config.toml
qk_norm = false
bias = "qkv"
parallel_block = false
init = "normal"
init_std_down = 0.0
lr_mult_up = 1.0
max_grad_norm = 0.5
decay_fraction = 0.812
batch_tokens = 131072
doc_mask = false
max_steps = 3356
Each number is 128 + 32 x the weight over its row's rms, rounded and kept within 0 to 255. Layers, rows and columns count from 0. Numbers have three digits each. The size before them is the row's rms in percent of the matrix's.

# gate: layer 7 MLP gate, 512x192, rms 0.0851, rows 214-244, columns 64-127
# up: layer 7 MLP up, 512x192, rms 0.0827, rows 214-244, columns 64-127
# down: layer 7 MLP down (transposed), 512x192, rms 0.0785, rows 214-244, columns 64-127
gate214 096:101098065104127128122139104108111092101093148151115115148086158179132181142137136125147141156166200112164165091116190148097150111131147103140108122058134141138122100111156170140183090126133173
up214 099:150112072162133172109131150117060156121125173161123162154164122172140127152094150079109156189086105106146125136096114150092126079103089169105135102073154174139098130102119152078163125122202158
down214 098:135137125112166163143088098161154135148108116142146132156088230123138144156159177098128173108115072140187139178180129127126129103199123142081108132226117127154119133118148150186145103110114138
gate215 105:106112097145131072114215119146102137121084072178146111100110138123099189116124183094114133180078092137155117135174129088147117132117109096048127150136133154088119090129101170177093126111076140
up215 103:117197046124058135131119133096118176134092093174081134075173164130106061148085172095129191143099110151125186159107117046140129150126134104083125159147097154135160071174122110117079138125092155
down215 099:146149108152140162101131174165072154099169184163106097087140155093145173123153152160160087180183107131108126168102121164123084119121173136164089106123089161142116087114095175054098145130135070
gate216 100:146076106118160189120147127148108081097170111140156164126082101125128128148165143051155149098134162094091145121118143129102178105099118117154137125114124173123148155130094103050089111167112139
up216 102:194113130130094037151135112183087114108139114090132135131192124107077134074145145099144160112144192157103128106156113115122085108142193090135120158146165125139113085123130156043125109076109167
down216 101:091101136087062122091154142139156105183125109120129151210163093072086173159097103141132167111129158112147056119152138114163150117106118109143109096013187215130133101121131124167137199105089108
gate217 096:119095132130168206121120126105128104110108146137135182207148162166110126171177119098114120139062123134102163100146155094137114146129110158078090121126127181191122199130159136117123157168091130
up217 097:151113104122137185077103145137064193106092146107079120126066146094035097092147146114154210072134079114155124126152074057145142140081160152115123057125128105118172127150118119153103115164119121
down217 096:103119160116121100113095146166160121126163109142125117198139109064142164097214094155135113132090106105105188094183150148118167100130139105213117128083111182071156092126097139129118120137114125
gate218 099:083133142088126121143134191096097128097109099136154157163068110193106101143104162129115190170179122143139177177137113161114117171123107115096166072134113152131147112143145133037158152079129153
up218 100:118103155179116035117112116077149121116076195128108154146147188138105110148137065141111092139056151129125106170120128084130138105152132104167160130148139157178167106119148163199186090116111113
down218 096:117128121125096090100177147107093100135123067097143141095141131148106141101068088120148210061113146152167120103106078174152100119174117099139138086060150159123113097177116046082128141121125148
gate219 098:175104061087104125156151121141136114155127140126141106152101113155105082113147120087111124160182199158132059127170091099156132106151142114185097155138164145057114165131133039069110109149145134
up219 095:076107122126139107098065143126045121125128157078052111127127150114127129161156142119163135163139134144144080140106105183109081127164129128138208129103054093134081110100102097170192108095195188
down219 100:151093121114130125141106147131130160132130089088103137163099113097155185106215172159149190111150102108047115135180202102149100129098113173113070146123104118174153086076161129102178122152092132
gate220 107:107150067132135156158097153116116118205136149177147115108143048149108138061109155094133159140106118081130201120130101126123135169097129160062130092136189141180121119113107215131131130124080147
up220 109:179160077128126112088097122105113105130131137116141121149127139171147123091096179095117170112074090096149145139092096171093122144126075128123096139091083178068114156152143126161148111094130103
down220 107:147192162156125112146174112100158102079187132138111145107153126144109095082171158118105106128058122124130172181147139146160116143069138141074125089169086108177059153111099136138131186131077118
gate221 094:144163079176121168113150123065103210104138124100124131134118112146155092077162094080163174126132138158112174141152109114176147114155104161153075114141140112140095115127135100078137182162141187
up221 098:119143146122125107135156107165138194094102112094189134163144154122098134121078083108076128129079148106106048123104065096156180128108152108110118101143143170134164118140088147144164113116102145
down221 096:136166108132112191191204102105067129125166082127111137154111075087099113130077109118163178098135111108141097175171098074168074144139092137148166123130165125104130198150135127140119136126134126
gate222 104:083134153051126145153126078111165052145078118141189128118133069076102135127095174128156064106089144116124157103145138141133104155140118128093107081135157147098114110082134137154160082126133181
up222 102:156109134132107054144158144104134078113093108092174202155127135097116128159120080088164114121146145117148137137144187078134196100131145153102138148127150100124106115155168103048098136147105159
down222 102:175135147138157094152091164079127089161138122144166179145131118118123139129158153090140106110144164097149162125119094099183150190110122094155152145073151128182105077080131155122086165185109204
gate223 107:139158055072162127167148099168074048120150110134155127114113127084180128130079195080139140107170101124228090067144051145057133201076106154130172088092138112131108156097154165143121129172109106
up223 105:069119116067161119177156187126154114105108118088170118113182130095126112110117134155143133138122150125128097177122161150100140082164103159164191112158110112088135142206156095096174149147139172
down223 103:056089118139099091191093140207122103128160152124142135174150145082149099190140109147195119127131127163157121173131099211130122083162134124123171193104135124163153130163123123118145136099101158
gate224 116:120154000091130122127155156114119104136128171191129133135119125161134119152071127080134149102144092107182150117161137114165125100106169186111110117093155124125124068107150154156093172180139131
up224 110:086160097138148170146120144087145092097136097176173119122137173147043152117126124149125111133209099125088184073107166143138124155067143130122090080141115090100137168102188108117145103142149157
down224 110:123140181154058112138123144092111150090096123163179108140192171068093111147197135093148175122121127117109197112152093088162151170144134105069112147152098117151097207168101086111157141100171117
gate225 097:151063151095142082110156097105137118172125134068144178119099092220139095154123132111151097164096153137145127100125073186064115147121148123153128098070127192094090131051140182166103108151152148
up225 104:132139130114100108092123099165192138150139139147104109132215129137152189126113155148115214099165127111123136131080129088103136124123123142151134124150118075164115194142111114126160153208141090
down225 101:156155138093104136094149134157157125168102099133139117113105104116145185071139102118141164110164125093135139114189156116096152186136095114086082136154122099158143198125122147088153156234090170
gate226 097:134104101088109168085127140155160063127072119128129197117088128155129111107110141073206170096104087106113133122144173138104146101118100122181160131106169163134128145107129148146106148178179144
up226 096:080116156104131082128149192146109090060114132110176084172095138146107093150136130127135095161116172146152109122142162131123094129191128133132177145195086196078179160162118110138168106160129095
down226 100:118185125152154124087077179065096175059068174152092137119088118110122104147133129153127113168121092082184166161125111104189172191111153168065088105116082113131145126165105071084180117130108095
gate227 109:164143118128151102138107164069159161161120096133146138115098144140103121118121220107155184146182136082153174149161169130097096144183124142125119144110073189119118156135087149067137166120151133
up227 103:123079110194121103075143114160121140195121127181156141098105071087115144172113118092153166161083117121135122114134120158132130120186124136104114194122101140071122089112165152100112104107120138
down227 108:156133104110143105116095162079112113174128130137140136101138161109126139107116182156111185141180096153187087123144120158111108151089145123183172114167202154131124131088127103193162199135087096
gate228 097:140143094123089119124162099081085141182101110184078139139132107105116125148134209100105105167078172137120152152158132121058088094139064089112094130124216104163117137130129042124132132167140143
up228 095:150160148181126121159133102089115120169139120143097136133112142184161083096159145144122148156165083119110120151079113131082054108138090108128071047114102158149138168157144084106178114106087108
down228 095:131102124210100167146115131123144105149181124099109128109121161107192197145153155149073108110132141110116101133145024101124126140114171149124145119176061091049149154088133135127103161152100160
gate229 108:129123090093137146187147153132173133148091067085192184156107157148097098164121102165075158090134168109182144121158130162136092146168096137076190127099129145097144108135114117110141188123149165
up229 105:158101080148142107146153155086189099100134116062159070121147156098155155071136136093121210139087071099151104183106131123117128181128176114158129179106104123146135139120143163187133151192163144
down229 109:139148069097168090162142107170160140106138117088095151071167079114119207096123108116113167141121059175146095118125090107154054120092112169134143153127094081148080114086095138169164073191161115
gate230 096:097115112077165087083127176128104145085169110123189140096106073171118169077070121098131173163123176124121124134161120163150135133145070143129164145167147153111126143145133104116128078148106081
up230 100:097140097179112127114139121129115118095143157110114168174110166141138037153150159124188103167084138093119070109128181197180121124090123078184168134181169111136158092165093117154131145147153079
down230 092:094074109155145148153120127128126160054126137092125160186146184196107086158064109126162103151083094144106117124065161124151102096162145109206172196195148097075144116173057124099089147148155149
gate231 101:117118083185117107171146152114120166124121150129142123097046113120128092128128199125153183166134143101120097097154150134099154136134149165156144173152111147098109117136134162136170178119134110
up231 101:125160154166093146149136180135155093168089130075160096150125082119154061156156134154093135100155107095172130127117118164157118121102135113161071175117109148117124141149127154120193111119128255
down231 103:093105138089126077163087176128135179142118113173149117054124114171142150086109073082151166144198178190155149136135108157165049108131122142078121129086128158153052074107080110147138098112120156
gate232 106:162129106116143129196155092120135090119175121137189093198114138170159211160083156175126174094100196122141134114170106140083110131156113119108178100084074212128147142124140140074178140150109094
up232 101:106081123149161151127137145151113126087136068105109106146146144106160149119145122134088129068079098153116104093105178101064229084144130069167092137135185119174203100133124144142172103155121157
down232 104:097106128092157146147150097166127121124084132091202156125120175137085179163160083129055087088104173146051160109162151096107149065171115156153141143104186097155105076092126117151122089161121149
gate233 109:179181115155151105114110170105075099166148106127175152091138097138163122136071149102153147089112107086139091161134116130079153169118117161124173133074117124189182138077145190085137118098064147
up233 103:162091166210154177113148144100168147166122094192124125089144115100153158177154122125142061119146162116089105062122146111117130145137148146129124107103134143150087093114133146153134132108084114
down233 099:159088139080158139129207139098149124165128100144101134117158126134109177135140167094145140111141128095065062093108143146198117136116142112096114130158193131153136151171110174136130160158103162
gate234 109:056100104110131136117155149115124152132116113190092131147133158194081175196113065113080096152150136161135145150153141112121114088161071158102141130095133135166190194136124123076165105146119090
up234 101:058137127072175126119197126120097146119139156158129178188136143159122125068157151072089157154133117143103130122149174071113131123123182144161107116162184136165147123171178144137136129218138122
down234 101:135085103121145137150167112148077094132091128133114173169149142121099151104114154080119184108130144158203123088081080101131134198099137133112141176126109051138163167167191141106104110128098130
gate235 089:150148141147202100101096110126129200140163147096121088120147078135153159182145109109117177119115098140122108077135134138095047136108102186097126102082205100144128182048161180141108131111127161
up235 094:065116097086189109104178084127112093087130088157103172105081137129088143081101106111137133129108140162145103213098093109092151163156148091152184134151145160152096122186168114158154150173161135
down235 096:155108131152146222152169115114093205134180161129133146104175119141157149176157151152125124139197152120115158067128104132131136137106124127116153138123111103115123123109147116145100113161074106
gate236 099:069112037109149136168145141114119109143098148133204135148090102109084145098090145108146152095055070112187118115111178173141152151123162139107116151153136140061184074167078137101100159120119158
up236 097:099055157134099059138091158111099142158151132099116158117090187132130095153111042096164112079119184189119117194192169168139170170143080091167152176121154103129130113133137160151085132176093164
down236 096:115155139153157128053107164117112112094186130173107161100164098092173116164145138135158075103130135104045117141148140154190119107122156142113070101126097134129157177108100176182081135151114117
gate237 104:153158092098154112174145133152075113150113103138201128178136151118103128138093142117119149142113157106148152071139088105179197134130210136048143160063110133119169154139118152121101105148130114
up237 099:114149122097155144133152142139150116106124155224082191153067098155116143155169119129149139160105078095140150107095120122102118146154122093141115103133105130113099144136149156145038096179090103
down237 101:124102100116130156111172068094151107085124125130113157093125076149154156132091139189135145131093080158117160098137183145139088136149103149141140149110134129131101070142146132147134129145114159
gate238 094:176049114096148119195109154132095107111110098085193141141102132148129065115146166095162115150163125089142087096160065158138100116169184158147052070125130138165101118104137085111138129152106148
up238 093:111107103138146132089130153107145097155097137131134119107096138085157145137136123068120143129130102129115119122153084136115129107149120058123127077085162163132146118123096129136150123106042162
down238 094:089128118103136152147164120148112118153100136157136163138148077131130062134187107099172150153156095124061122172088154088153083156082164130068098134105143133080175091151112178120125132153173175
gate239 097:095080118140127109186214131110154129125152156200159094133130194098140125155133131179129065134160124096111101115101162134207121170119076170143143106141087150141144078138086171165087151098193173
up239 095:135109126109125098159125194158144081124077125080124150122046140153096131157105118161144122182198101091119117120147078160126133131128148162085115192141151135155080202096161100124145114170120137
down239 095:181118151155170101155135163088113117148139117131107151169169153094183144087046101080153124101131197168170146133097098110159081126117106133145142128150159126169120111148127073128103100146101155
gate240 085:153130093199164142121135111163103188183181121091111142156108086126132058152121165161110110098166128134103112163161139130065155112126174068118115065136175116137105130115150126113145112120167153
up240 088:153151146156117164104117106158165144115076080149172166132119155089146134125091174134112102120132126098127075057115113172102132121164123163186170184077152151111126104107100085082137162168112115
down240 088:168128148157144135145167123092113151121163108089122105123128136098129098102100095087123152112203098183146106171142173122156077101083170144079110123198089079126121145080165099163107107137153117
gate241 099:182110119114150136100165180104165136119111165152129139166090058136108105091113112117168093146131131108151142069143152157154107146127117143099135092162165077119062179113151198191111144138128139
up241 097:106144095188124194093075118081152136088099115156079105147175172115060085142108065133146131188126127106136166121109131125136118122139154079161113117145160153158173115161108102127077186087114081
down241 100:174100109137130080170090102122153130211082154151159135142105143113103113220142194121124091133124100145209131142121120073106129132135143179153136064183120125110121186124164174161167105089097152
gate242 095:109149127069130150126162186162131155117125082174094165157114128141184129101110145075141192117122109159142186129127117147132113132123173123115095100087107118150151134152128181098058098134099170
up242 105:117140091103184104155117058093122132065146099131081084102076099167157124168161177107107183120145116175131095148135087156097105151088117163106145097144080164092101192066114093124174144139074120
down242 102:143187114071141094174113194149132144086151107109107120126099098100179155085069161096137217073122174149107125176114142148167141153098188113098117153102109137163099104172116126151149096162054133
gate243 098:136133061121137145135137191147098168132116100118094105066103140153148092071116178109114116078077135111158152070105095118063122170135154126084116107164156127168131129114088162181135108147128082
up243 103:098107125124111123142171139195116179147114133146076166144142151111165103080138141138157158173090096116158165188096138039170114087139084143128118105208157154105105070140118103121121083164115168
down243 104:122042119129140078144163103158165150090147043129133107122158108103152169142142080154101100151091126105137160177140099107154130122130095101139145156102091155131146115115125081069140137067194166
gate244 112:152038090132111134152087127122136142139124129163143091077155132164126147129110145137170117177097113110172138130199112134096074156132173095078130145124084137142127129096067138153199115101146192
up244 109:090170131118128143108154107167090128148125134082104121158159164072152141106142126136182159081168121148115108163121143112095174107091182166131127114193135089220141172164149119156124139103117164
down244 109:119145106156143106126101089093131145107116116133130096151153179097114171110123140063139142144129137145143153109153135194133111145113149142139111149090062147099194144149192138137092103145114130